{
  "num_hidden_layers": 8,
  "hidden_size": 320,
  "num_attention_heads": 5,
  "num_key_value_heads": 5,
  "head_dim": 64,
  "intermediate_size": 1280,
  "vocab_size": 32768,
  "hidden_act": "gelu",
  "norm": "layernorm",
  "norm_place": "pre",
  "norm_eps": 1e-05,
  "positions": "learned",
  "qk_norm": false,
  "attn_scale": 0.125,
  "bias": "all",
  "tie_word_embeddings": true,
  "parallel_block": false,
  "init": "normal",
  "init_std_qkv": 0.0278,
  "init_std_o": 0.0345,
  "init_std_up": 0.0398,
  "init_std_down": 0.0398,
  "optimizer": "soap_variant",
  "learning_rate": 0.00877,
  "weight_decay": 0.0,
  "lr_head": 0.00597,
  "max_grad_norm": 1.0,
  "warmup_steps": 200,
  "schedule": "wsd",
  "decay_fraction": 1.0,
  "decay_shape": "linear",
  "final_lr_fraction": 0.05,
  "batch_tokens": 65536,
  "max_seq_len": 1024,
  "doc_mask": true,
  "z_loss": 1e-05,
  "train_tokens": 306100000,
  "max_steps": 4671,
  "dataset": "wikipedia_en"
}
Each number is 128 + 24 x the weight over its row's rms, rounded and kept within 0 to 255. Layers, rows and columns count from 0. Numbers have three digits each. The size before them is the row's rms in percent of the matrix's.

# q: layer 5 attention query, 320x320, rms 0.0279, rows 124-127, columns 80-159
# k: layer 5 attention key, 320x320, rms 0.0279, rows 124-127, columns 80-159
# v: layer 5 attention value, 320x320, rms 0.0278, rows 64-97, columns 80-159
# o: layer 5 attention output (transposed), 320x320, rms 0.0344, rows 64-97, columns 80-159
q124 116:112096117100156135122133119177152122127087155113140138108125135144090164076159115103135115162124119124158125147140106130140137119134157125109155164158144133177161112120124115152154118117100106123111198117112138111153086134193118104107139136
k124 118:104120151118127122156121118117131106147132136104137073125188167131127178124159099083146144135121110133177140089127126120172108149153127076134148126131121132181105096084161078138114111139127101102115139181190108132143092128163155164157158147
q125 115:120117159116090122093159133163130096143105113141115108104119129134118106181138084168110122170105118129147134168121152151119144129134162133138095149124160143163140167144109149132124171148110079115092078134090117091157088133147125150145165133
k125 111:092148138122128120106129120176105101128124145089129145137104121113102107162098132135137171094159125145141110150127155123123133148071093118102128110098157111143131146141135119118121126142116121096115132143088145119109140116140131139162154087
q126 117:112095136131143136124149116123149168118136104135165119126123179129111134146132146122111101100156117121089134113154111138147120149132146143139146164151135117076128125136140139148127149120137149134188141096159113118131147129138109180106131104
k126 115:150102144104150125163142152133123154136116138118156095131161115135091131084165115123107125107135151120129076128104116158163118106136108125130130121162153128102176093127134130115136115126123082096141160151168119143152116129123082127153107131
q127 115:085117133133165124144088132116087143128139126103110137133116083132156104114119126146121178122145119132117153140143158099132175138128114118163120119136093141091112164116146148140117148086177152100149137155136082132110120162120113087090116110
k127 108:063111140123139085148158132114133209107104122127149140183130097080149073151123115091133142109118135140125157130138134100079184113132094138137103115118105142106149136124149118127104135161094101122124129112145091145118147083100132123141120137
v64 133:140145146130125135152119141146138131077153143123135144145103115179143161113141115147072131092125094162139162123158173128125098140094124080148098077156132120133111142142120139137146171144122091153132117106155101170154095115117148102131088145
o64 140:155112127137109088131116142152153120160150133127135100129061135102129120141128146129114161145138230080158165118140097126091103104131148167111175124113124109155174123121110114117124123113146132131128172170133147126097168117125126142126133100
v65 136:104136170162101126108140155115059150187148128125101153107108110112132131129135110124162120111114138132123131139108128139131133124113108169118120101148106138155133116106110130125159094136119107116165187114147150134104143109120090107138133143
o65 137:120135123137139109167139111112194117165134102194083114141169134172110120139141140132102121127118100122120117127123095070118173108124091150145106138132141129077120113122147102146168142143120143153077120144150151162173111111120183155099160137
v66 130:106117137156102144101113147110161089173159134119123144140118137138144114163168148155154138138155107143102101144130168107140173178189180132107131175122121138149127110105132111142125137130100123141101145115123125106157083105120103118072178137
o66 137:105126100144111135164135096123169151111141121168144166100097094135115115147109094145121113109148105127090145152137126117142131147129108124150114114111103129118115189133126157121176122114204112119190121164119137157108157132128158110137108108
v67 133:116104102152122140146125138120157125108160073118085131127111077124110164134132161132130091127179105131112107135131144138149124032096113122109107156135137136151140118140113128118109150168136127135128101129086133161138162130161080122113155114
o67 137:154144154116144094118105090100119088143123108114116118134165192078157111122146135135147150128123146113153157131097082154124155097149095118140101103162130156133127145142106118105134071128131162124167120162126106143125095094139121147141126113
v68 130:158158119118140102114119139117135135096132123122152129098146129152102128176116101135098128108097141082144137144112080145133125112146140164173114149135128115146136121129124086136170127111115124101129157134107152119155109079140129137133107186
o68 136:143134166131128130126114117150153105120090133125142112147110082125087106127108106138151101139136069134096129093134095148147160107071120141134145138154090122111125112158083099120087141098126101109191076142148115120120121128116117103078093111
v69 135:135124099185132181131147166123129145132153120100114104171109124129149141129128111128138157160119126150151133103131081151110124137139175105220161124109160139121110119095158161099153122147128119160067131121117149164140130124181151159106146149
o69 139:109088130135140141137117116107136134139137123119133144102137103138130168117112143113113157161144120093124139145157137129139073155134115125157123077136099127161166143142120126130115144110088134103147145139162112134161173137100141165178128141
v70 121:143112120115094122125125148068122090155136088127094113129141140141189154142131097086091148125123123147104150120140103071150165131094163102108131149145132096106143147121148124165156135063167123126090164146113147105128152107131153120141106141
o70 130:128137124144100117140134162126073144105116134099154126135108128148113165159094095142172137135143120135119142138148110115159049127104124135129088152122126120140142137131191150141157112103138135127085149183133171123105160106148121132152140151
v71 128:110145157143112125103105108131139111144085113102115138125142128093171135109112122113121137127132129168119116141132130096122122126136116138154120110089131102109124101128125137122182161131112119150101123177184085117112094110108124140157152085
o71 135:166103069140142129120145161137099167122080154177138117117147136143115150122121162111171113147125135118115114120139113106161160161121132090142141149097128125131139159124123118109138108136150134082133073138178167125112127119152127133118099168
v72 131:107134167112140111089118174110114119153150117163169130129131093152130129094116135142108168158133137122097131157103127118104140151135125129109097151105136127146172115175177138102186154136150118161116132138129149134101132130154181135118135087
o72 138:136135154118100160091103166114115114131098163160128172081117157121136123105149101123141162146135134145126131120086129130119157142123138082093141155127090120126120122088101164117136140108131185079130120126154141159102115138107161146130118122
v73 129:133176165108119179136142110131101153098124104166110175117141077178123115142112114110104080117142126145104139145104118175154136176119124120129104115119150183160130137122115105112087125112111105138117108125141122120140097118124122110119118146
o73 138:163074088145162130129118106158151140137076106085149156157084104130133088115114168125133099144082152137133143110100135117118085121076125138111131134089120108120153130092121149159138101144110166153152151111137117122112150113130136149176124110
v74 127:172125115132148121129163102126102137137084107104134149100120121149129143154165102132134156111138148148125118133129154103154109136135166124115112131147143114142113120141119085132104093125144153088131129125141116154089147079100101182172121145
o74 136:116086077136172095147086109101138207147139132151123120119119133136098147139169119143083151107134194138121084133133121108141131122133095118145162083140139091142137121131108132160128135132092113123073129131089113163130125155150119139101114114
v75 129:142078100128139095151137158094096089132098153135157102124074074137139140130105105124111124120157101160168155153114108146145148160137117127128151092167120138126101102175082094156143110154103152148128155104107145131091146087115139160145088133
o75 137:099114127126162147119115116161142124114127151147143112113105095111119111122100123127110160146106141105126152145128102060126134098159125120135176149109113127159120112081114179156153116149100133112114125175145149119092069129129166156096169156
v76 138:118070103135155141089144104182141114121112146121049130148111117162137127156134152166123088121151145092116129124113123129145142132101130132118142156092151138159103115132118141143083126116134144116126108193139131094093182125133110175134136087
o76 142:170157125131132145132116114117127103139134117132148119175132130120119134070116115117103111125129125158116083170124088097122112098116117127091163130108191142111109134111082158127084094167128137110094128099170078148146157119138106122148119139
v77 128:126153149104117103142078132117167139144073113178101095187138131115119110139145096112125143114108148157119146123105105149145086120126150120164132115140159143122150124123144137163135152168101111127108143147082139122129095182135094096102102137
o77 137:083092128140141137138152103151128126123112122089113108123170100137153144139112096132116055138118152126140100140177127114119139100124161131145117131123149146141089082121120136108151113134139146075124162168164150150123152111137141143127122095
v78 132:177096162181112110113138139172118132134116108132138116142113132107131138115156126109142110155141130119145161144112143153131146124130119145178116113114124125103146126096161154127131092118129194102171113161116148181127119142129141167113114154
o78 135:091146122091115132158105133165149163153147151118151059149118110162118180081111116152139102125128109109117094133133153144144104109172107167134119116113102109127143133128085135145135143167095117111143168159129079136126119114072140120137104114
v79 128:149106115134080138155108102119137101132083126152123140130103088094144074127124117169137127071134161098096147140128150113129117118124150190131080106141168165145088086108131116096114112119101065115122149154153127090116111127140129138138121069
o79 134:134079102138138153138123144180127112124127139153081099103162100084139169145141179130127137142130134127135112126147142136164122160120163134136082117112076110096129132149126112137136107136127130110085131147154151120127127133124134144148150106
v80 135:116113107132138114159155157146109136151141124093134151089099084163104120130125160104109132125131094095130127111136111107122114120146135106118123085138156184147115105103140145135185145159157125179087130171154101148096146148118168101162132135
o80 140:134112144111109076147132108139132107120130218118127115100121160134094149169135110122149127112126165160149098113131083115125169135105130137125146096144133118116127161159111104115117109131123107118128137159100111078114138140086164181119123144
v81 130:117118156117128091131137098144158141126131160117162120124144081184092118133123171184121123124144105117148098166115122090151167120123128102150124129142135117127128144179128113093080144118107134162132089109111138117119131149130125113158146138
o81 131:157153086141100127164163133112092085119131123121146135131146108116126145125173097126087146129152138107182174145129118111091093121125134096141171126114147146163149096138129154139128118110141152147156136099144171101128089142089109121097117146
v82 136:119142180146131110107105188110114129151180130155085130164127172126131117153101094133132146109084102116129147155168127156124154171133162144164146165107116096102103108137111159125103081140133182121104087137126089079157161128131088150127134098
o82 139:104126134148099145121145136112123106124131095117098149143121132134107157134154089100102095102126094135114109162141140117071095098175144130120141124133149130111121111104135088120159162142112107097110093169132100114152133123129127149114163124
v83 131:109135170172146103152144152123172117098119150118158151131157129137129074099109145097093126137115102116134089170101143100142135135076134120117096114137136115130120136130155117129113109181103119101114133131141181108113162155111105101137098125
o83 133:100142095137147127156111093131129132102069151155104072117098114102174156157168141113133138118139161153131158112086146144142141120125138123114100115122122154095110105138155135145088110169155137174110146166112078109144117142113096118115114141
v84 128:140166132166101111111059137132160115146130108124159138156134090100091132117135095107140092115144096194143103155142139145164136136102138128127156064146106136148132072156187121109103180132127129092142138176119098113152142115129143151147167151
o84 137:129159085152165140116136114115109165143173101170135104158147161160106156149125153104138123123097157123114086107162092080110126116041120142114123080161156126163143111159108099126131085143101135162119116143095134119147115128094122100102111093
v85 128:137169088129121148139126129132104176131155144149151115137153179149122080121189154109130106120111100157121165108153104115087155099132144138122106128133136177113095176181139152151138140151117111094109085179124157101104132144121107136122137183
o85 136:106088115136114112078120153078101103123094140118092102130101127159107168144100113129085142120117128164125104110107079152147185162160144109150114101112127120133105108110152116107084142088187125138128162117109164150124097081106128123130133107
v86 135:114077094118128126149167126136106124139105136172141123135173121103112170099184095122114088101149140109083136097139125110105125103142130157118117133093114135090141110144133150103180139093156147124087191087128159153107149094131106148134142105
o86 142:107168147097153119149112109110135130126110174107111117125119123186123156118098119145131155132141142080096153103141135147186142115100146137140153119098092103142167113127159099117114106119102135152154066161139106123157140127139132166122138116
v87 132:166159102114115129149151157179115131131135124149164126141105087168114106116149141104132146140086105140109125113121117113173158148110173160102177130155156107138119135128134124132113119085133144108106109086102134148123149111115121159147123114
o87 138:111149130163175150140114114130146167155119105130139095130102136117143153081111165213163123096122125159159119104080137070121137142106149127126112126123112146109101098156145153161124116092158128163152141151143119160160130124147166138148143113
v88 132:153151076130114105103083154139141118132106108136139111123084125120095082130142155141111112184131129098136105127118137119144135134145157163112120090109123136066120156115156092123128104096115114133119153150109104162123165098113086153102120149
o88 136:121106149119112151129135104172114112119105136100141095163144158145135177135125136071152099111156129101116132132160140169107146142082150108129116139118140133149169095116150182149160124141132123103121086115110122161082107110102134136122138104
v89 134:155077149122141150121153064071116138093157134170169135119099114121127119120126158116114152095114129134070121182139116109061159132148094109113174057130095109132103132150110143111119130133138148162117144133165115098164083115139181137088109102
o89 140:113127108130117106086094146120103146105148126132138138127085135105134128105144136127142125108135133151108167153088152147150118161111150168139163132162154148154122117159094143105131121112086104143120122107109176129115151114145103127168131142
v90 127:136143147113113133156173114120118157103116179128143132138147114106149108149073119060108125142147081127115093134136114132140164137090058119129146166139117166132132089109100122126137161154105125110074153138150135154175151127122118157101124089
o90 137:106137099084120125121100100150149129108101104111122147112146111139107134116172131134130120110156150134127159174106159124112153116152138121136117083138127131169152106156128104139102164128179133160134125137099098119126107153127158163157119124
v91 128:142110144137090075096152094136105130129113186102146142121194149162119124161147149092101144073094144146176144145121108126120146182150127145129177117137134142165096110070129146101132105122143138132127137116127168129119122104168133084118145136
o91 138:113062127142082159135119101113147085129100153144160126120079140122132131130093140106104160132120148146133160129144127115134131106071127131137145148086149148128138100133117138152141114118111143105145116109080090138177115110132166101103177175
v92 132:153079143128146129116086140131115152117132091173150124123123086108143098165158079144099122164131162114144123102143137115113109133130080101140134112152127109098133127129123150104143099163149132140164125187134136116158128146144129155165165140
o92 136:140157099148116133134164112131107148095063152127113151150106157108103137136179141095173119127050108170107127076154115097079099107140115133134127131146169116045116150147092166136144143099147137140115137142148099128110161074113157125091147133
v93 133:098139134090151140125124146131155102129123088094167142138119120114137106117126100174146143147071139151179125123138110143096121129169129122059148178136191131142111144137099102101107138135134153145112109097112103160189114136114144073163115130
o93 136:113116119123112107136122093155084121151147121165159140152149151176183195161129134116137163152164082108120139093110144130144097124171179152136100135158119159082139142135114134106092109112101150149094134131120111092115191118129138169135100109
v94 130:113119105092122148105119090158138135154151142114168165095128129155134139135133138095119107129108146111114178164115122115129193130152186160153107134108096131162100158115095150108114113120109106139125114108134071115151144109098133115120125112
o94 135:144139144165127157112114138166125099143111113120127126122154124183180126091126099177101143136132131133131115112121107097128146112095107121128124109120137106154133127154138110115137109132097143198125153162127155111084132159127144149147107114
v95 125:137122129121114127113143098105123079141133163136130151183119148146147113121157110080104108137105121149149154115139160099151127137127119151090090128097162138120128082137097153140097151158114085069144153153102089096123143126170139097164111165
o95 131:126093140125123121138129122122139104134121097133147149083128146096075110138149178141099115138109096097119082191103115128131100132128145176134128089088076123149125118098151152138127104148152121097131102132167112165122137108129129156121140116
v96 132:173137099150098145151137135104147140109148153130152129112115099152142086165141126114094116122106157141115190118094140141105093118143115151142144136101127095125129101072164118143092134111115153125140140139125144123145171170148152137139113101
o96 136:152159141122136141142133104161123138121101077184155114126106162178126146156084122146123142103077118179150133116136135139125124080175140127126128128153107138096110109156113099110125099142177068128153152144137168136146119133108155084090151118
v97 129:097140155120097174088120139141135151129079113121110114085142116123145130172114127054161110127146149088102132115139121114117159169132126117126134161141163122125147145134097129096186163136123116137159136112134133128149092138141119126104145119
o97 134:135163078132112095162129149111105110127122114120162079164152135130110141112089108129105192121136105107155106130147158170138123121134142126135185143112124125094129179135157095150138120153133089159126132102160169078129145161132117136114154144